Part of a small language model's weights.
Size: 12 layers, width 96, MLP 384 ReLU.
Each number is 50 + 10 x the weight over its row's rms, rounded and kept within 0 to 99. Layers, rows and columns count from 0. The size before them is the row's rms in percent of the matrix's.

# layer 4 attention key, 128x96, rms 0.198, rows 29-62, columns 0-95
082:48 47 45 41 45 49 55 40 50 65 44 45 49 66 56 63 51 72 64 49 50 64 48 56 54 70 56 36 41 35 56 25 61 43 57 41 44 50 52 44 63 51 54 51 53 58 55 44 49 46 48 49 62 64 54 56 60 43 65 67 62 55 49 56 47 55 36 75 51 65 64 37 46 27 60 51 50 45 23 41 46 37 65 56 43 52 59 46 48 50 48 51 46 30 48 37
090:70 44 59 57 46 49 56 41 36 47 48 74 52 46 46 42 29 45 48 50 27 56 53 57 55 65 55 52 47 51 51 27 56 57 48 50 55 46 61 43 72 53 51 78 46 42 51 55 47 36 42 54 30 49 59 64 56 44 55 45 49 65 51 62 54 66 45 51 36 49 26 49 54 48 50 39 49 30 39 44 44 48 56 41 55 40 56 57 49 51 66 55 42 50 32 48
088:50 42 53 44 47 43 64 26 48 55 52 42 62 53 55 46 54 58 50 51 47 45 38 57 35 50 38 65 62 47 52 48 42 56 72 44 81 64 48 46 39 45 66 54 41 58 57 45 51 51 44 61 40 43 50 76 55 61 72 51 42 59 67 48 49 38 42 52 44 59 54 51 48 54 45 30 57 57 53 37 56 29 44 54 38 58 55 39 50 38 50 39 70 55 39 58
086:36 60 43 63 60 24 58 58 54 44 53 59 44 49 47 42 64 79 56 53 43 72 52 39 50 53 42 54 43 57 46 66 53 44 51 57 65 53 56 42 49 56 52 50 43 35 45 61 70 46 64 59 49 42 50 63 47 61 55 52 34 55 43 58 46 65 63 47 50 32 44 57 51 46 41 55 43 55 46 67 43 26 46 54 35 71 48 48 39 31 50 48 48 43 41 48
079:55 70 69 60 60 28 39 62 58 52 45 54 63 57 67 31 72 52 45 47 45 47 40 40 46 61 73 47 59 55 37 49 66 44 51 55 35 53 51 63 48 30 52 56 51 66 51 45 57 60 51 52 60 48 45 48 67 48 51 55 32 54 39 67 50 60 37 55 31 57 52 40 52 47 41 34 60 57 41 53 40 41 52 51 51 47 62 37 64 61 48 59 55 57 56 50
083:42 43 47 71 54 57 62 48 40 42 54 50 55 58 26 37 43 44 64 50 52 44 51 46 46 45 36 54 50 43 32 56 48 53 56 64 52 45 53 43 73 25 56 41 38 66 48 54 51 43 45 47 39 58 51 47 35 32 41 49 54 46 54 42 57 61 39 49 58 29 62 56 41 50 66 35 51 51 59 42 36 29 35 42 65 46 37 57 39 33 42 61 40 54 48 55
091:53 59 46 49 42 40 49 66 60 43 25 54 72 49 55 63 46 60 61 32 28 63 49 60 51 47 39 57 29 40 46 66 59 50 46 44 61 52 51 54 44 42 65 45 58 53 54 57 29 45 50 48 54 42 52 51 65 45 52 46 49 47 42 43 42 64 56 53 41 43 50 42 48 51 71 74 49 39 64 62 36 50 50 64 41 25 49 57 44 65 58 63 49 49 48 49
099:55 58 36 60 74 48 64 52 48 55 74 62 43 57 47 44 59 51 26 45 44 55 49 44 57 35 49 39 58 53 58 50 72 44 64 55 69 52 46 44 62 70 47 40 38 60 57 69 57 64 55 49 47 58 65 52 54 43 49 54 46 45 58 57 47 50 58 56 73 52 60 68 42 52 47 76 53 62 58 58 49 48 54 53 68 40 47 51 49 50 43 49 59 57 42 64
081:53 56 60 52 29 45 74 43 46 67 49 68 49 42 30 54 37 30 61 47 43 45 52 53 53 41 39 49 58 59 57 42 56 36 54 50 57 43 53 31 64 44 55 54 59 53 35 50 60 52 66 39 43 58 50 57 53 55 66 39 66 48 48 57 63 42 51 59 61 20 47 57 64 41 41 54 67 44 51 51 46 49 67 55 66 45 55 63 50 47 33 62 51 43 49 53
083:52 52 59 49 33 45 59 43 39 50 48 56 40 42 30 61 60 58 55 49 45 56 59 55 43 59 57 52 63 47 49 60 49 51 58 55 57 47 65 32 69 40 43 45 49 51 61 38 48 66 67 41 59 58 30 50 28 64 48 37 69 68 51 62 58 42 39 53 44 41 57 60 55 58 42 38 30 47 49 39 72 44 70 45 37 57 63 53 50 44 53 62 52 42 42 56
070:45 46 24 68 46 40 61 48 55 46 42 65 43 53 27 62 45 61 55 50 45 38 46 55 46 49 47 59 42 47 35 56 60 55 56 35 48 41 54 53 44 45 51 51 57 56 53 60 56 62 55 59 54 51 33 51 65 40 59 35 44 42 46 62 50 43 56 57 70 56 44 39 38 61 50 45 44 28 48 59 56 64 40 52 60 55 63 45 27 40 50 59 27 69 65 61
090:60 61 59 66 62 49 41 58 42 34 42 68 55 51 43 47 36 51 62 54 52 55 38 54 39 39 63 33 41 57 35 60 44 58 60 56 53 47 56 43 43 46 55 72 48 67 66 50 47 45 44 60 62 57 64 42 46 61 53 47 44 39 37 49 18 73 47 35 52 36 59 60 50 48 40 66 60 56 43 49 58 49 35 67 52 50 48 49 57 44 54 38 58 43 58 54
090:37 40 58 32 54 54 57 35 48 51 77 46 63 45 35 67 55 34 56 46 67 42 53 34 46 56 57 49 73 66 54 53 44 38 52 45 44 59 39 54 49 48 44 40 45 42 50 60 61 56 49 47 53 44 71 46 49 52 70 61 52 42 56 55 37 42 54 54 68 52 57 50 62 53 43 66 52 46 54 41 48 72 43 26 45 52 56 48 36 39 40 54 44 49 34 56
079:57 48 47 56 52 39 49 56 48 54 50 71 40 51 45 73 37 51 39 58 51 79 67 46 47 49 36 25 29 44 53 59 44 38 60 56 47 47 53 54 41 62 67 44 64 66 45 49 61 56 60 48 58 48 61 53 53 41 46 62 51 63 38 56 68 70 62 34 51 45 32 39 58 50 44 44 42 56 47 53 49 46 33 63 54 50 45 61 60 45 41 49 40 46 49 56
082:54 61 38 50 45 55 43 50 50 59 71 55 68 54 42 53 48 50 42 52 53 47 47 49 51 45 44 38 60 48 57 44 41 50 50 74 69 35 75 45 61 43 52 35 60 47 33 53 41 30 49 53 66 54 66 50 51 55 57 45 51 65 60 46 58 61 48 57 44 54 53 41 47 45 79 49 59 56 63 25 50 37 60 28 58 40 46 48 39 50 60 52 48 55 44 61
097:44 43 48 34 52 52 47 29 51 39 61 36 48 39 44 53 44 46 55 53 46 28 52 67 59 46 51 50 62 39 43 34 37 48 46 52 57 54 57 50 31 46 30 55 37 49 66 41 28 50 53 74 47 48 48 69 57 44 68 46 57 75 45 60 54 35 49 50 59 62 48 54 52 38 51 63 40 62 49 44 59 51 51 36 53 55 57 72 54 65 43 61 58 48 48 43
086:51 48 44 52 59 56 54 54 61 41 51 47 57 47 59 43 67 61 57 33 53 59 79 35 44 38 49 45 36 51 41 53 53 49 34 50 76 53 75 60 59 57 39 81 53 51 46 31 55 57 50 53 39 53 54 45 51 60 54 53 40 39 47 59 61 48 52 37 66 39 44 49 56 58 51 54 50 68 66 53 64 58 39 57 53 57 50 52 58 54 59 42 46 66 36 46
088:58 46 63 35 55 55 56 41 65 37 57 61 72 70 51 58 49 59 57 48 48 41 58 43 44 58 58 53 56 46 55 26 75 48 30 58 44 65 49 60 35 45 57 52 36 35 51 52 65 32 52 51 74 52 53 60 42 53 42 54 60 52 50 48 42 43 38 60 49 57 45 53 53 54 41 33 35 33 44 44 60 56 47 57 54 65 48 49 69 57 45 52 47 37 49 44
081:48 50 53 44 56 54 55 33 31 51 57 71 39 49 37 63 50 64 57 50 65 60 34 59 60 48 65 50 50 58 56 51 60 49 28 52 60 52 51 55 48 40 41 39 36 50 61 41 47 43 41 34 55 55 46 54 70 70 69 46 59 55 69 58 74 50 49 70 49 40 40 59 59 45 59 55 37 53 67 47 58 40 39 58 52 54 64 40 46 51 53 42 56 60 60 53
080:64 47 32 74 58 33 66 53 32 53 46 48 60 37 44 63 46 50 65 39 34 54 48 63 59 48 39 64 50 44 63 60 56 35 43 53 38 69 39 58 46 55 43 50 43 47 50 46 41 36 47 60 64 63 37 48 47 44 51 43 59 63 42 39 58 46 37 51 37 41 62 50 60 50 44 49 66 47 43 57 35 52 49 41 52 55 63 48 60 53 34 55 45 27 60 62
084:61 54 58 45 49 54 43 52 65 34 56 32 61 36 64 40 60 45 49 46 49 42 61 52 65 51 44 58 42 67 49 47 54 54 53 57 42 40 32 55 50 55 67 48 38 48 54 33 51 50 44 55 43 26 47 32 57 43 33 66 49 51 58 57 62 30 41 43 41 74 54 56 35 61 56 46 52 38 43 66 70 63 54 52 65 54 55 53 34 53 64 59 48 53 54 44
076:34 38 46 81 31 53 50 36 53 47 66 50 45 46 33 46 37 51 51 45 36 37 64 41 58 51 55 57 54 49 45 41 55 55 52 53 53 54 43 58 52 62 54 64 42 50 50 34 66 57 45 52 59 52 47 60 40 66 48 63 66 56 52 42 33 45 50 58 50 34 37 49 46 42 41 61 34 51 54 52 35 38 43 28 39 44 30 38 56 35 59 52 58 48 55 38
088:45 41 52 41 56 49 63 40 59 40 40 54 35 51 61 43 62 57 60 59 45 55 51 76 42 36 29 47 42 49 49 38 58 56 31 47 28 51 64 54 33 46 55 55 64 42 63 42 56 28 58 53 58 35 53 50 50 42 45 59 52 53 46 49 34 48 54 50 55 67 49 38 61 46 48 55 46 56 51 64 50 45 43 59 38 37 53 64 63 74 51 67 68 53 44 57
094:27 48 44 52 54 30 52 46 43 48 57 50 41 48 37 55 66 62 52 49 47 43 70 55 55 35 37 43 37 53 55 66 54 36 51 36 60 49 71 55 53 51 53 48 48 63 54 80 38 47 50 59 43 56 46 57 42 68 54 44 39 54 55 42 51 58 51 42 39 47 55 49 30 46 62 45 49 62 49 41 60 45 46 51 49 59 50 30 57 28 57 58 53 71 69 55
097:36 55 51 32 55 66 64 44 55 48 62 39 49 38 49 70 58 43 47 39 59 26 59 23 53 48 58 46 62 59 56 61 50 52 63 47 45 65 50 47 53 61 57 28 48 63 53 48 56 52 57 54 61 58 45 50 28 48 39 41 45 49 58 48 38 52 47 45 51 70 56 56 61 46 46 63 41 59 50 48 44 46 23 40 46 49 32 47 52 43 64 63 40 63 58 55
077:54 43 44 55 43 48 37 52 43 36 53 42 68 60 50 40 54 42 57 63 53 49 36 67 46 60 64 54 47 48 51 34 69 45 50 36 69 51 49 37 60 46 50 56 51 59 51 58 55 41 55 34 54 50 72 48 62 46 47 41 61 60 42 54 44 77 51 51 50 70 35 54 58 50 49 61 37 62 50 56 73 33 59 57 43 48 27 51 51 51 65 54 39 46 43 33
068:54 40 37 62 65 54 40 28 48 51 40 38 67 37 65 57 45 52 68 47 34 54 34 43 59 58 53 51 43 49 56 39 48 54 49 55 55 38 63 32 50 53 53 53 42 45 58 46 51 46 65 54 81 65 50 43 55 45 65 44 40 50 38 38 62 36 51 55 64 48 42 50 51 47 46 43 34 49 47 57 65 43 49 15 54 59 56 50 48 49 57 51 45 52 39 62
089:50 45 51 49 44 70 55 62 38 36 38 39 47 54 52 47 43 60 69 41 54 50 37 45 38 62 52 54 67 43 57 53 52 62 53 57 46 29 33 35 66 54 60 39 43 40 39 60 70 62 54 44 46 50 61 52 37 46 35 59 39 51 65 68 65 48 44 40 64 55 45 57 49 44 53 50 57 50 52 53 54 47 43 43 49 41 52 47 46 47 66 77 76 52 34 56
082:48 51 52 64 53 65 36 33 55 50 56 35 46 49 43 43 57 70 67 41 56 57 45 35 40 46 37 50 48 67 49 70 59 53 45 53 54 81 58 38 38 48 55 32 41 71 45 48 59 57 47 55 47 62 56 44 39 47 53 61 52 52 58 43 41 25 45 49 36 54 33 37 38 45 33 52 37 53 43 47 59 59 44 43 56 38 39 51 46 43 61 51 42 50 51 40
090:57 45 47 45 50 53 48 56 58 45 64 49 40 53 49 50 66 51 48 42 52 58 69 40 50 60 49 44 61 71 60 49 41 41 67 49 47 46 64 56 64 61 42 34 49 33 36 52 44 62 54 56 50 47 47 58 30 37 47 52 82 55 53 44 61 30 54 58 65 59 62 66 45 51 55 53 46 50 44 37 60 57 39 65 36 63 36 36 49 52 47 71 37 50 36 48
091:54 43 61 49 48 42 38 34 59 47 55 54 64 43 47 56 69 53 38 52 43 44 44 65 51 52 60 52 72 46 48 58 38 42 54 53 62 54 49 52 52 60 46 45 36 55 50 55 46 46 37 51 39 52 42 78 51 50 35 38 82 58 59 57 69 59 40 39 60 59 43 52 69 38 58 36 42 48 47 54 60 49 37 40 58 58 50 53 29 42 46 52 43 52 25 42
092:38 51 43 50 59 45 38 54 29 51 67 45 49 38 61 58 65 53 47 47 50 51 50 69 43 59 43 50 61 50 39 39 29 33 41 53 75 50 45 43 56 46 56 34 47 58 44 49 31 70 57 41 62 55 25 37 44 49 51 34 52 39 62 40 41 41 68 43 52 43 61 50 51 48 58 51 47 54 51 50 39 38 50 33 53 59 38 44 50 61 38 37 40 42 66 49
081:43 35 28 39 48 47 46 57 52 32 40 62 65 55 62 44 58 53 63 66 48 58 42 56 46 52 62 49 40 60 52 32 58 43 45 67 73 56 48 40 44 41 44 59 48 48 62 38 68 55 45 43 60 61 61 50 51 53 55 69 44 53 37 53 51 68 70 30 39 49 58 30 44 69 58 58 58 50 54 39 41 57 62 54 48 49 61 46 50 53 39 59 50 50 43 41
084:36 47 56 46 47 49 58 46 58 43 69 49 43 48 44 52 58 54 49 56 33 30 62 65 49 49 48 64 70 49 46 38 53 66 47 38 42 49 44 66 52 52 43 35 32 47 38 27 58 55 43 59 41 60 54 43 58 55 49 43 41 59 39 51 45 25 58 35 50 34 33 57 48 49 52 38 55 61 71 39 48 42 73 43 65 45 54 43 47 59 50 39 44 51 64 59